From a checkpoint of a small transformer trained on Wikipedia: normalized queries and keys.
Each number is 50 + 12 x the weight over its row's rms, rounded and kept within 0 to 99. Layers, rows and columns count from 0. The size before them is the row's rms in percent of the matrix's.

# layer 9 MLP down (transposed), 512x128, rms 0.233, rows 254-281, columns 0-127
095:41 67 42 49 11 43 23 50 57 46 64 54 56 56 39 57 55 40 51 30 43 61 45 48 48 36 33 52 58 78 65 28 51 51 48 68 32 68 57 65 66 61 58 64 61 45 48 35 41 48 51 63 52 34 47 36 38 53 45 50 24 46 42 65 57 50 39 49 33 54 59 55 43 48 40 58 75 56 51 35 61 60 63 50 53 47 63 55 44 30 40 40 48 56 54 30 52 43 45 72 57 47 19 69 43 24 33 64 44 59 49 46 27 52 68 49 52 56 48 50 56 56 54 57 54 70 41 59
103:40 48 53 47 30 52 28 48 58 51 47 52 76 36 47 62 40 53 76 43 34 42 57 26 60 64 47 51 45 55 58 70 50 55 49 54 46 60 35 59 50 54 50 46 37 41 40 42 68 37 58 72 66 58 31 43 39 50 83 59 50 63 48 53 42 59 50 30 50 62 41 53 36 50 46 50 65 56 54 65 69 50 31 46 55 65 73 44 47 33 26 45 48 27 54 57 48 50 66 53 37 26 49 54 59 58 35 48 58 34 45 42 37 64 77 39 54 59 35 55 67 61 53 67 30 47 48 24
102:69 34 56 61 39 65 54 66 55 62 51 59 47 52 47 48 56 72 43 49 59 40 47 69 63 29 65 26 38 61 45 60 71 38 62 47 64 54 58 53 67 65 72 47 44 51 35 42 35 30 48 78 43 46 23 42 52 34 52 73 62 66 43 47 58 56 52 64 56 34 42 34 60 53 35 66 45 27 43 42 53 53 80 67 39 41 52 65 56 52 53 58 64 55 54 50 58 44 29 60 40 57 47 61 64 48 58 51 64 69 61 54 47 59 38 66 55 44 75 63 48 37 49 36 60 40 56 50
127:71 60 62 38 46 52 52 46 49 57 50 56 47 57 58 42 51 41 44 49 43 68 57 30 59 25 55 42 54 61 53 53 65 50 74 35 47 32 62 64 60 45 47 65 49 83 64 50 54 31 51 47 51 35 21 51 41 55 47 47 48 57 32 61 54 60 48 70 61 57 76 48 53 62 65 45 61 60 41 22 58 48 49 35 43 62 34 53 39 58 58 36 41 49 77 46 31 72 52 55 40 59 68 62 45 57 62 25 57 33 51 29 34 31 29 50 37 47 45 62 57 52 56 57 64 42 37 57
101:66 28 57 44 21 50 69 48 42 29 31 64 58 41 41 53 49 56 52 51 63 66 34 47 50 44 65 55 43 46 41 57 51 63 55 18 62 36 55 68 52 75 29 27 55 32 44 44 39 43 48 59 45 55 55 53 47 60 54 53 76 52 64 42 44 34 34 29 37 66 53 53 59 48 52 65 63 31 80 49 47 56 44 45 69 29 44 56 43 54 58 78 42 69 53 55 40 74 48 45 69 40 59 62 54 49 50 53 64 55 50 43 52 62 55 45 33 56 35 44 43 52 55 64 33 43 55 43
098:41 51 69 46 65 39 56 53 53 49 52 34 70 67 62 69 52 59 47 45 44 24 59 40 60 43 34 63 44 49 31 50 47 64 39 52 51 22 55 56 49 45 62 49 65 70 69 51 68 50 43 67 44 45 71 64 36 48 48 52 46 40 43 41 66 45 53 47 51 45 45 47 45 36 43 56 62 54 22 54 44 59 45 37 46 67 19 37 67 75 49 41 61 40 31 52 53 42 57 27 39 41 71 40 63 72 47 47 61 56 39 50 30 61 60 62 56 50 50 36 75 65 50 65 66 40 63 39
101:68 51 33 43 35 56 36 56 50 44 65 70 56 42 46 38 38 40 65 54 36 33 52 60 37 41 64 47 28 43 40 29 55 47 62 40 42 48 42 62 16 41 53 57 37 53 63 49 53 51 38 50 57 40 52 39 76 38 58 30 71 52 30 42 55 68 74 59 40 55 51 64 45 36 39 55 56 36 48 35 75 53 46 54 43 70 27 52 41 52 40 49 67 68 38 28 62 44 49 70 27 49 44 61 49 59 46 31 61 54 39 43 62 46 37 53 63 62 49 49 36 38 35 44 29 55 49 51
101:52 48 50 47 60 69 37 31 40 40 58 57 46 40 36 41 43 69 70 51 36 48 48 33 42 54 61 49 77 64 39 60 47 60 40 74 27 67 43 28 31 56 38 48 52 58 61 48 50 45 49 29 48 52 59 60 65 45 53 30 56 42 69 49 51 43 53 48 68 46 45 46 31 40 48 62 43 43 50 76 67 59 39 51 48 79 29 30 53 66 48 42 71 49 30 54 61 51 27 72 36 42 47 52 56 48 34 37 58 55 46 49 63 43 56 49 46 48 56 63 36 59 65 64 26 45 55 70
108:43 44 47 69 47 46 39 46 29 53 67 55 45 66 61 44 53 50 29 36 53 47 43 44 49 73 49 43 68 54 23 42 41 41 50 50 50 53 58 34 52 54 41 58 51 65 45 45 47 52 46 54 61 72 16 72 57 50 60 47 44 82 51 46 57 47 42 41 59 61 65 65 38 43 39 34 51 44 39 50 42 62 60 55 51 46 38 75 68 64 43 55 32 51 41 73 58 67 51 46 46 49 27 25 69 42 53 33 58 64 30 52 50 38 52 60 58 64 56 68 65 29 75 52 64 48 45 43
100:56 50 34 33 39 43 62 49 26 34 39 44 71 70 51 56 47 43 42 48 53 53 51 76 54 54 63 50 42 51 39 51 43 75 80 43 57 51 46 53 49 69 61 52 50 56 35 62 71 34 68 49 46 61 45 46 43 45 80 45 46 40 49 66 60 57 63 50 61 60 50 58 60 59 68 49 48 38 40 47 58 48 52 66 29 57 39 42 54 45 39 48 54 63 49 37 61 42 20 56 46 22 38 65 68 58 43 38 61 42 56 27 44 62 49 48 59 52 41 62 46 93 42 46 44 45 36 58
094:34 62 44 60 61 47 24 42 54 54 52 39 58 56 53 55 40 50 43 63 54 65 37 60 88 37 44 16 66 49 53 51 45 69 54 56 52 46 32 57 47 56 47 56 38 48 62 47 53 61 81 21 22 33 68 66 35 51 51 57 47 57 42 72 38 35 64 36 51 55 66 44 59 51 44 41 62 52 46 61 51 76 51 45 50 66 53 46 34 42 46 51 39 49 53 46 54 52 32 38 52 32 60 64 54 50 57 74 39 43 51 52 35 46 43 30 77 66 55 46 33 55 46 51 40 46 49 43
101:41 59 49 40 39 42 61 35 35 51 51 44 54 44 19 39 34 47 38 55 60 54 60 35 43 55 58 56 40 35 42 70 57 39 47 38 56 59 49 42 34 42 38 48 66 32 58 49 42 40 67 56 62 63 46 59 49 47 46 64 54 47 72 58 33 69 36 58 46 82 43 76 58 49 40 54 55 40 43 42 56 69 12 41 47 75 71 46 55 37 37 42 31 32 41 66 74 55 58 64 46 74 43 53 39 54 62 57 59 59 44 47 51 34 59 46 50 35 59 53 50 56 77 45 61 48 50 48
097:61 49 33 48 62 48 56 84 61 41 53 11 54 48 70 58 57 23 57 57 43 56 37 37 46 33 30 30 32 47 66 61 54 48 45 62 33 37 60 34 58 50 53 49 47 49 32 39 57 37 63 34 64 53 45 53 40 54 47 63 37 45 33 38 40 43 47 35 38 40 64 47 38 51 50 48 53 54 53 80 57 70 44 76 63 52 59 50 33 60 57 45 21 53 49 56 66 51 47 52 31 79 50 60 49 52 37 59 60 70 51 41 53 60 46 48 39 47 49 42 58 42 59 49 44 51 67 45
102:64 53 43 54 49 61 52 53 50 35 70 52 59 45 46 45 49 33 65 75 52 32 36 42 73 42 46 37 28 39 39 49 46 38 54 53 33 44 47 62 62 33 44 43 40 32 37 53 37 59 48 71 69 71 41 75 73 59 53 58 47 45 34 67 60 60 35 54 62 46 69 42 49 49 34 56 43 49 43 49 46 34 42 35 33 56 38 33 49 23 62 50 36 48 43 46 63 37 58 58 49 58 75 66 56 44 44 51 84 42 52 49 61 45 27 60 27 49 60 57 52 43 47 38 37 31 55 55
099:63 40 68 60 59 40 64 65 76 50 36 55 50 40 50 52 46 43 39 44 35 60 51 44 37 67 43 45 57 43 41 40 59 49 53 59 68 63 76 63 63 66 36 61 55 47 29 60 61 45 61 47 59 51 50 67 24 41 62 41 41 58 55 51 62 50 54 52 33 58 51 60 55 47 41 37 48 59 36 50 60 44 64 39 62 45 80 47 43 43 55 57 35 47 38 51 56 48 74 50 58 56 45 88 17 41 34 42 63 56 42 36 47 25 65 46 42 45 49 51 63 71 61 51 24 42 40 37
104:39 79 48 56 58 57 56 46 50 51 36 50 54 58 52 37 76 51 52 46 52 77 44 43 47 53 40 49 44 70 60 42 64 46 33 42 63 29 62 18 63 52 69 57 68 67 63 65 66 49 56 65 27 50 38 63 49 58 49 55 70 45 55 44 56 63 38 52 46 54 67 30 44 53 41 55 55 42 44 60 48 46 40 46 48 66 51 48 74 30 61 37 61 59 49 46 37 31 62 66 34 47 45 58 24 53 51 61 57 30 59 39 54 51 57 39 41 69 46 63 61 71 68 61 72 41 41 61
107:21 49 48 66 49 48 61 46 51 39 58 54 37 61 66 46 41 50 41 70 55 43 74 56 75 48 46 54 43 51 58 44 53 44 66 38 63 32 49 33 45 50 66 42 66 50 48 63 47 49 43 39 56 67 44 49 47 74 22 59 34 49 53 19 33 57 43 56 35 53 41 42 60 42 39 34 27 52 46 67 46 66 38 82 32 55 51 28 55 61 49 55 59 62 64 41 36 32 36 43 48 41 40 60 40 54 56 54 59 67 41 39 56 56 48 52 79 43 51 36 53 55 69 52 59 28 52 48
100:51 62 40 40 80 49 45 53 48 48 50 43 43 32 43 43 49 65 39 38 56 70 48 65 64 42 60 45 42 52 33 52 50 37 65 54 57 49 72 41 45 33 57 43 56 24 38 73 54 30 58 45 54 63 48 57 43 65 45 42 44 24 54 53 48 43 48 55 57 36 38 57 66 67 69 45 47 50 59 37 43 62 48 55 48 29 77 69 73 60 59 41 22 63 46 50 55 67 56 35 83 46 65 40 55 56 49 53 43 58 34 51 41 69 66 66 50 65 64 63 41 67 36 55 51 40 49 57
103:56 59 56 55 49 39 42 26 40 36 27 52 62 26 40 67 40 27 51 60 67 44 36 49 57 45 45 49 50 58 56 50 61 42 41 42 62 54 42 56 54 79 69 61 53 43 61 41 41 80 28 60 53 47 77 41 57 52 49 52 55 55 43 48 44 58 20 55 33 33 59 64 42 53 62 48 58 49 43 50 54 59 43 42 39 49 43 55 56 46 40 34 52 45 53 52 70 38 58 26 54 41 48 43 47 78 44 61 68 52 55 23 35 48 20 45 62 47 42 53 45 80 61 36 62 51 39 61
100:55 49 40 43 57 40 54 54 73 55 40 52 27 72 70 70 63 44 49 34 60 52 49 66 46 42 49 41 47 43 33 57 39 29 40 53 31 32 40 41 51 57 59 30 53 52 62 61 59 52 39 50 49 47 60 34 24 63 75 45 42 52 53 53 50 57 51 45 48 60 43 52 46 46 43 57 59 47 46 49 52 72 32 60 32 29 33 48 59 42 67 58 49 35 31 64 49 46 57 38 61 39 29 46 59 48 57 19 48 77 49 67 49 66 43 33 73 65 52 40 34 44 41 48 20 65 50 51
099:52 40 26 42 50 46 66 71 51 53 53 51 51 42 43 37 64 67 52 49 48 55 53 55 72 56 72 59 51 49 60 48 44 35 53 61 65 35 61 50 42 47 45 63 29 36 68 70 43 43 32 54 46 47 49 45 80 53 58 39 19 40 44 66 58 49 43 65 40 44 36 52 77 72 43 73 35 47 52 55 58 36 49 46 60 52 29 40 43 63 40 26 39 48 46 52 35 22 42 50 30 38 60 48 41 70 33 42 57 36 52 57 61 57 43 63 56 54 39 51 58 44 55 55 23 37 45 64
098:55 38 50 57 42 63 37 54 24 39 65 38 44 60 46 35 35 63 51 56 18 48 59 38 43 55 62 61 37 62 43 56 41 58 58 21 54 50 50 65 51 36 26 48 49 46 81 46 55 54 50 53 64 68 44 63 37 43 31 68 49 34 34 45 47 60 41 28 35 38 54 44 42 42 60 60 50 48 48 66 25 58 65 52 23 51 53 50 43 63 58 66 35 72 48 50 28 38 54 38 47 41 59 57 41 49 48 65 65 41 66 73 56 44 54 41 43 55 41 31 43 46 27 57 45 59 55 52
092:44 50 40 63 60 70 52 56 44 59 56 27 36 40 47 41 42 38 32 51 63 56 59 62 66 36 60 56 40 62 45 44 49 21 50 46 39 65 44 49 53 35 40 26 40 60 78 51 51 46 29 41 52 57 58 26 52 52 34 49 46 51 34 45 62 45 49 55 44 50 59 37 43 41 40 59 61 65 46 69 67 66 54 31 65 38 32 39 45 38 63 47 52 69 34 43 41 52 62 47 66 73 59 28 35 48 42 48 43 36 33 51 40 78 70 54 35 33 56 62 42 48 49 60 31 61 34 61
095:59 59 52 32 54 52 44 48 44 29 49 63 62 54 25 52 17 28 39 42 85 51 61 62 40 41 65 42 52 40 47 60 56 65 60 46 52 37 34 51 38 35 51 70 67 49 62 32 64 52 46 57 36 43 51 62 51 42 67 42 59 36 57 51 35 53 58 83 56 34 52 53 68 53 37 49 71 38 53 43 48 61 48 33 79 61 57 82 33 50 66 48 52 55 38 39 55 64 37 47 54 60 46 52 53 49 54 50 50 43 64 56 65 42 51 43 26 41 61 40 60 54 64 45 34 40 51 47
095:57 57 31 50 49 30 62 53 29 53 50 35 55 45 49 49 42 40 70 58 37 51 62 59 54 41 51 55 29 59 66 41 39 45 47 31 44 59 68 30 36 63 44 50 78 61 60 34 37 51 50 49 67 44 54 28 43 56 46 53 61 47 68 57 55 65 53 33 57 28 32 65 43 42 32 48 61 38 38 31 73 52 58 71 56 47 57 33 53 48 32 49 59 50 22 63 61 62 47 61 53 46 56 69 52 40 23 72 53 39 52 35 57 47 33 78 33 49 67 54 47 46 52 46 56 44 60 58
111:62 51 62 62 36 48 41 45 78 54 62 65 60 51 57 41 40 46 76 43 44 33 39 51 71 41 35 50 62 52 61 50 45 17 50 65 52 32 38 41 46 56 33 57 61 65 57 41 32 26 55 46 50 49 53 49 49 52 56 46 40 53 51 50 46 64 60 54 43 38 34 57 59 60 65 66 41 52 56 44 55 69 55 62 59 43 54 42 30 44 67 62 45 68 50 68 52 59 54 50 69 60 30 62 60 51 93 55 64 34 43 30 47 45 40 49 80 45 51 38 46 58 72 52 61 44 32 41
095:34 68 43 42 58 63 46 51 42 53 53 63 66 50 47 54 35 35 65 32 29 61 52 77 55 64 73 35 52 44 74 31 41 63 56 70 38 44 32 31 58 63 53 51 53 33 79 45 60 28 64 56 45 59 58 60 49 47 43 52 56 43 45 60 46 74 58 72 41 57 42 56 41 37 42 30 56 49 53 55 63 48 56 51 48 53 69 39 45 53 28 43 66 81 58 50 50 65 60 59 58 40 48 59 37 31 54 53 49 29 27 52 53 46 51 33 33 47 54 57 46 54 54 61 41 69 45 41
093:41 52 45 48 27 48 57 51 44 36 58 45 28 61 40 60 50 53 58 61 57 41 56 72 47 48 69 42 45 55 44 64 51 39 62 82 45 51 56 45 48 54 43 54 45 40 56 68 54 60 32 34 53 44 47 65 46 31 64 25 54 42 42 46 49 54 49 53 55 46 35 38 61 39 51 69 67 79 61 45 65 35 66 45 70 41 36 33 70 47 59 54 72 62 25 62 50 55 27 66 39 68 51 29 37 63 38 39 52 64 47 33 49 60 55 65 71 51 45 72 41 38 40 67 62 49 57 44
# layer 9 MLP up, 512x128, rms 0.25, rows 255-281, columns 0-127
106:32 20 56 52 53 61 58 60 61 61 68 48 43 50 40 40 55 59 57 53 58 42 36 58 54 46 54 43 67 59 43 65 49 43 55 57 53 49 44 47 51 27 29 52 44 34 54 60 39 43 39 43 45 36 37 67 31 70 60 56 54 65 43 31 39 46 42 39 26 57 53 58 63 27 57 44 51 50 57 63 59 23 35 30 69 59 42 48 30 21 56 42 47 48 51 46 61 33 63 37 46 40 36 37 46 27 49 56 36 29 61 76 49 51 30 62 27 52 53 50 59 30 54 45 37 51 44 67
102:47 47 57 23 50 46 54 54 62 53 58 48 46 58 42 40 49 54 54 44 58 55 33 54 65 49 70 29 66 45 60 60 53 49 69 63 52 58 50 67 57 45 44 66 37 22 52 48 61 46 75 33 42 68 37 49 43 48 41 66 39 55 38 45 81 80 63 48 69 45 45 43 68 39 24 50 42 46 48 46 77 45 51 60 66 50 55 61 42 58 61 43 32 49 68 48 33 68 61 54 75 37 66 41 44 49 56 55 38 53 56 53 46 54 62 40 42 50 14 53 40 47 36 60 51 65 42 33
125:39 42 51 55 30 49 34 60 46 43 61 56 71 59 38 41 54 56 55 37 65 49 47 46 51 48 54 33 43 51 45 48 51 41 68 57 48 45 53 52 46 47 38 34 48 53 38 34 61 15 51 47 53 33 43 60 35 38 33 58 43 44 14 39 74 44 49 71 49 26 39 51 66 17 23 47 36 27 32 41 57 49 52 59 51 39 64 33 56 59 39 34 46 53 56 50 33 37 44 41 38 40 73 47 60 40 55 27 55 49 46 51 57 44 55 60 58 47 54 50 72 29 62 37 56 44 50 59
110:43 60 59 42 55 49 70 48 29 45 44 57 66 62 65 62 63 46 38 52 68 33 52 36 42 57 61 68 49 44 59 68 68 49 46 61 71 43 57 50 42 32 47 56 28 61 38 56 65 64 39 37 53 62 47 51 40 58 48 49 47 54 71 49 54 54 70 46 74 44 24 32 33 30 49 60 34 56 47 50 59 65 38 50 54 45 43 69 22 69 23 43 45 36 31 65 38 38 51 46 71 35 47 42 31 43 39 51 46 79 44 64 57 54 45 51 35 52 40 45 57 40 58 45 58 45 66 44
104:56 35 45 64 48 38 41 19 59 55 61 50 43 45 60 40 69 48 26 48 32 53 54 40 44 68 39 55 40 36 36 38 48 47 26 65 48 45 51 46 47 25 46 55 66 47 42 37 71 68 44 41 51 48 64 59 57 41 53 56 43 38 46 50 35 62 32 57 72 54 60 42 68 52 56 54 40 86 55 54 60 53 44 39 47 39 54 56 43 53 20 69 51 46 34 57 39 55 50 57 73 32 51 50 50 52 48 49 64 38 42 57 86 50 62 53 41 38 43 67 47 32 49 37 53 29 72 56
099:53 34 46 65 53 62 50 50 53 50 76 76 50 65 44 51 45 55 44 44 53 62 66 63 58 48 46 42 61 35 52 60 62 49 43 35 51 56 55 42 42 53 47 67 43 23 51 57 72 41 50 17 60 68 48 53 71 48 51 67 36 35 57 38 27 57 55 60 40 29 16 61 55 42 57 48 55 48 46 29 74 51 56 54 69 34 54 34 56 61 36 56 48 61 55 35 61 41 44 63 54 42 66 45 37 53 67 65 65 63 39 61 57 55 71 51 48 56 37 73 38 55 62 52 53 45 67 66
110:31 49 52 40 57 75 62 50 69 41 41 51 53 64 64 31 55 63 51 54 56 60 48 40 71 48 41 71 64 33 50 59 55 53 39 59 46 42 58 59 36 56 36 49 61 60 51 48 41 34 39 69 59 71 53 43 48 27 50 60 18 15 48 36 34 61 66 49 20 54 45 37 56 55 43 63 55 45 66 62 46 65 47 44 62 40 52 38 49 53 20 56 34 30 55 60 47 62 52 35 53 41 51 62 47 50 50 46 41 38 54 54 57 37 49 51 55 40 79 43 55 26 74 48 44 48 55 42
111:49 35 42 50 56 57 55 59 70 52 60 57 35 34 59 64 50 66 46 76 40 39 53 39 27 61 54 55 47 45 78 60 70 58 36 33 57 59 34 41 48 54 60 57 50 36 53 49 63 30 35 51 54 69 48 67 51 43 60 45 53 49 55 56 57 65 46 67 70 74 45 53 61 48 43 42 38 48 61 58 47 68 62 47 65 51 50 52 75 82 76 63 69 59 47 74 41 31 45 51 34 48 59 49 67 55 36 50 50 53 43 38 76 39 47 49 48 35 29 47 41 36 50 53 40 32 49 42
102:27 68 35 50 42 36 55 64 57 64 60 52 39 66 56 65 59 61 25 65 51 58 38 39 42 60 45 39 55 30 53 60 31 27 53 46 39 37 57 59 69 32 39 53 48 51 24 61 56 43 53 55 48 46 41 49 63 35 62 47 43 53 74 48 44 51 49 36 53 52 41 41 60 65 47 48 57 45 43 53 32 26 47 32 31 48 53 26 59 62 38 50 38 58 52 62 55 45 54 39 37 35 39 40 33 36 52 43 29 41 50 79 68 36 50 61 58 51 49 63 27 35 37 31 58 32 69 56
092:62 56 69 52 54 45 56 74 53 51 61 32 51 50 51 57 48 78 34 43 55 60 44 43 44 77 48 53 74 36 38 57 52 61 44 50 75 56 50 34 55 53 36 32 33 48 56 55 37 53 29 41 45 40 53 42 52 60 56 47 44 63 54 66 46 39 44 58 45 51 46 61 50 62 39 73 33 63 52 55 57 73 18 70 47 38 42 42 59 72 44 50 45 65 51 42 55 53 38 33 78 69 60 66 48 40 59 64 43 61 46 56 23 43 34 58 53 47 47 46 55 43 56 48 38 76 64 69
103:38 22 44 57 25 63 58 54 66 38 32 64 47 50 49 33 35 63 17 56 39 26 42 84 42 31 52 58 43 60 66 45 47 29 41 64 59 51 43 53 50 54 57 60 48 42 17 59 69 44 37 30 46 55 51 52 52 49 54 58 41 47 47 43 63 37 46 60 43 49 66 44 33 57 58 52 41 58 42 55 47 43 42 38 50 66 46 45 43 53 59 60 39 56 47 57 51 55 48 38 67 54 69 52 18 51 56 65 33 51 45 33 75 53 54 64 46 55 53 43 52 33 48 47 31 51 75 51
099:44 34 50 46 57 51 38 64 55 63 46 39 49 55 57 55 64 48 45 50 52 54 47 36 61 65 62 62 46 11 56 61 56 63 29 60 59 31 44 41 47 54 47 54 55 46 55 45 65 55 48 45 59 38 27 53 40 26 24 18 51 71 52 71 37 55 39 36 75 60 44 38 31 33 35 48 63 49 34 39 71 75 44 52 64 46 38 51 34 70 37 48 54 57 27 48 51 48 43 56 32 56 57 39 41 58 50 40 62 50 50 45 45 54 49 48 55 72 54 38 47 43 39 29 57 62 61 69
100:37 55 45 42 32 58 55 44 63 49 57 63 36 58 58 55 57 78 54 52 52 58 40 56 60 41 53 43 60 46 46 40 57 32 27 58 65 51 29 42 49 28 07 48 37 33 46 55 49 54 47 31 53 67 70 50 41 65 44 44 47 41 49 49 41 42 40 46 22 58 44 54 60 60 55 59 62 49 57 48 67 56 34 28 56 45 58 38 29 50 40 54 57 19 49 29 40 38 45 55 49 54 50 56 33 58 69 31 39 46 67 43 25 69 66 62 59 41 37 49 47 42 58 44 36 43 58 65
118:73 53 48 63 38 61 63 44 60 44 52 32 50 59 66 47 58 28 65 36 63 47 40 53 68 47 63 50 32 56 67 44 64 46 46 64 51 56 50 34 44 46 43 35 37 47 49 50 42 20 38 39 33 49 45 54 45 35 61 51 57 44 43 69 53 29 27 32 46 67 59 45 32 47 44 39 56 42 41 51 67 50 48 53 34 45 41 65 41 47 64 61 52 67 33 61 44 32 54 49 35 58 54 44 60 78 51 40 33 70 26 71 37 41 45 51 41 35 38 61 66 37 33 58 61 76 46 42
109:63 52 31 38 73 69 60 34 62 67 34 34 60 78 56 49 54 64 58 35 51 40 71 59 63 55 33 37 55 33 62 53 47 34 50 77 42 38 38 38 78 49 52 45 57 49 59 49 56 39 43 47 41 39 58 39 34 42 37 28 59 43 51 43 32 53 40 42 32 51 61 51 55 43 24 42 37 53 52 41 65 53 28 46 53 46 55 31 67 62 64 52 61 56 45 54 46 45 44 42 39 51 44 43 41 40 64 66 30 49 62 28 38 53 65 68 44 40 32 60 66 40 60 45 37 58 54 62
102:48 17 50 34 41 58 33 50 59 34 43 55 32 32 53 48 55 49 62 63 64 57 43 57 59 44 47 60 40 65 68 50 44 27 69 62 56 56 28 34 60 53 61 54 32 57 58 60 54 54 49 78 53 44 41 48 67 49 42 40 69 38 48 44 45 48 48 57 49 63 47 45 67 40 45 35 54 69 60 47 45 31 63 56 64 23 58 33 51 74 43 50 48 40 71 33 68 33 57 43 56 47 66 35 32 45 44 26 56 73 44 35 62 44 31 38 57 44 45 37 41 48 43 45 42 49 73 58
103:65 61 20 31 27 39 48 47 62 42 30 55 40 64 41 31 39 49 46 54 60 41 41 46 41 31 32 41 48 47 61 49 71 59 68 44 51 50 46 24 40 20 40 57 46 54 69 54 39 53 32 47 54 34 69 43 49 44 54 40 65 37 37 65 49 61 60 57 45 42 58 39 55 48 69 74 47 58 47 61 46 50 51 64 57 39 53 40 39 41 50 39 68 41 49 30 52 47 50 21 42 59 66 59 65 71 53 42 53 54 68 48 62 28 52 46 29 31 62 50 59 41 39 42 30 51 45 45
104:40 59 49 60 45 31 38 58 40 47 57 48 47 72 50 29 55 39 60 45 60 48 38 74 57 55 54 54 61 63 49 54 44 46 72 61 66 54 55 66 35 36 31 56 66 41 32 47 39 54 63 78 61 35 64 53 50 42 44 54 57 32 37 60 60 66 51 49 36 52 55 82 66 50 30 52 67 25 41 60 57 28 52 57 43 40 60 58 29 53 59 37 60 40 58 60 56 22 50 36 34 52 74 55 64 51 43 39 67 57 40 61 48 18 57 45 63 41 46 43 47 38 44 42 54 48 35 48
111:49 50 52 38 36 44 45 47 47 62 33 57 58 62 44 57 30 52 52 50 69 44 48 50 46 33 53 27 52 69 61 85 33 52 52 32 59 52 53 53 42 36 38 83 54 58 48 57 44 55 36 37 63 32 48 62 53 66 44 33 46 41 55 62 63 62 62 65 50 49 32 37 47 57 67 37 64 45 55 59 63 51 42 42 50 44 34 56 48 37 41 47 71 69 38 57 56 25 44 36 57 38 48 32 58 49 51 26 49 79 48 39 45 14 58 54 52 49 44 57 56 36 62 60 38 71 47 35
097:43 37 58 39 57 51 52 45 64 35 46 36 53 54 41 53 39 62 43 57 69 37 35 45 62 54 36 52 52 40 35 46 43 45 64 29 61 57 72 61 39 68 52 55 47 70 44 45 53 38 53 57 47 49 59 39 33 47 16 36 43 41 53 45 55 39 47 55 41 45 48 60 53 77 39 65 55 69 39 63 56 29 67 58 44 30 60 26 43 33 57 54 59 60 66 44 54 63 33 47 62 38 53 46 54 34 64 61 17 24 58 42 56 30 47 63 28 57 33 54 44 50 48 62 27 53 46 60
093:53 62 41 53 53 47 59 62 78 56 36 62 42 63 74 39 54 63 52 52 66 39 42 62 68 41 72 39 39 84 12 51 72 56 43 58 66 56 35 43 31 53 44 61 52 48 51 57 50 41 61 65 27 51 39 58 64 44 64 57 35 59 53 35 35 53 33 52 49 59 56 43 46 53 59 47 58 28 48 51 44 54 55 37 37 42 44 46 42 28 39 59 43 43 49 44 24 48 63 58 40 64 62 57 77 53 61 39 49 58 56 38 58 67 48 60 56 25 51 48 49 50 48 52 36 75 52 59
090:33 61 48 44 52 69 73 38 61 34 39 40 56 62 73 35 42 54 70 45 55 61 43 53 48 45 65 43 34 49 28 38 37 44 59 28 53 56 50 39 50 49 41 41 54 64 56 34 64 62 44 48 53 26 29 63 61 34 31 32 47 54 39 48 67 60 46 39 40 30 42 52 35 48 64 57 47 62 56 37 51 53 46 44 69 54 43 43 41 63 63 72 28 58 57 62 41 63 60 54 71 61 57 43 45 07 49 61 53 57 63 54 48 43 40 40 71 41 45 51 42 70 56 55 44 62 42 35
092:59 61 56 60 60 48 48 53 75 33 38 45 36 42 62 55 28 57 40 65 31 40 45 51 45 41 13 74 38 49 55 53 40 38 55 60 66 42 51 65 72 46 61 52 54 59 49 62 41 35 38 57 39 29 54 47 81 47 59 51 32 45 63 66 55 57 34 54 51 54 58 59 61 59 51 53 51 42 56 46 74 20 45 51 53 78 41 48 45 32 38 69 56 28 25 43 60 49 56 48 49 67 52 57 55 34 39 62 36 68 41 50 47 43 54 52 64 54 34 44 43 43 36 46 46 56 57 34
103:60 38 49 60 51 39 59 40 50 51 68 38 27 65 52 31 54 33 79 53 85 64 44 41 65 28 53 47 31 51 35 58 48 72 46 54 64 47 68 69 47 31 50 41 40 48 42 44 62 54 52 46 53 37 55 29 63 63 62 49 56 27 47 49 34 41 50 40 62 53 37 67 45 54 56 57 30 46 35 50 40 54 30 29 54 51 50 41 40 44 43 48 53 36 27 63 44 26 47 27 65 53 55 56 47 64 32 47 56 53 44 61 40 41 32 43 53 40 35 58 45 37 50 59 76 62 50 43
107:53 45 45 56 61 54 64 40 56 69 56 49 30 48 44 62 58 80 45 73 43 48 43 39 47 61 65 51 75 37 46 41 55 60 60 41 62 42 36 50 51 30 70 41 71 50 51 33 68 45 55 54 56 61 40 53 58 60 55 53 48 49 41 49 43 65 42 35 63 20 59 68 60 49 64 44 42 57 58 36 63 58 34 52 63 72 43 57 44 60 38 36 48 57 47 46 66 47 72 24 53 40 38 61 65 19 71 49 74 47 70 42 46 51 53 53 38 46 64 37 35 44 63 69 45 43 62 59
096:39 53 43 45 56 60 32 61 66 44 42 57 28 47 38 61 54 66 43 51 72 61 51 45 64 55 66 45 44 48 55 48 45 61 40 66 19 56 58 41 48 58 70 39 48 56 28 35 57 52 29 36 35 67 60 37 46 48 34 64 68 37 26 39 45 25 67 43 50 62 42 36 58 41 52 34 39 52 55 64 53 58 59 60 38 50 78 64 35 70 66 56 58 47 57 58 39 41 50 61 49 64 80 66 72 40 47 48 47 42 40 45 54 29 42 31 68 50 52 60 56 50 53 56 38 42 64 43
089:35 70 56 54 49 54 64 60 68 63 64 50 35 52 31 47 42 67 61 42 42 61 51 54 55 53 52 56 61 49 59 83 52 56 42 62 65 68 51 87 35 64 50 48 46 48 36 53 48 43 37 58 51 59 51 46 35 50 36 57 57 43 55 60 29 40 56 36 53 42 72 44 31 75 27 64 69 51 62 72 48 58 43 60 36 53 39 42 53 46 45 44 47 41 51 24 50 51 70 54 62 61 45 50 39 58 69 71 46 38 45 73 54 57 38 54 42 71 36 51 47 57 19 50 62 45 59 46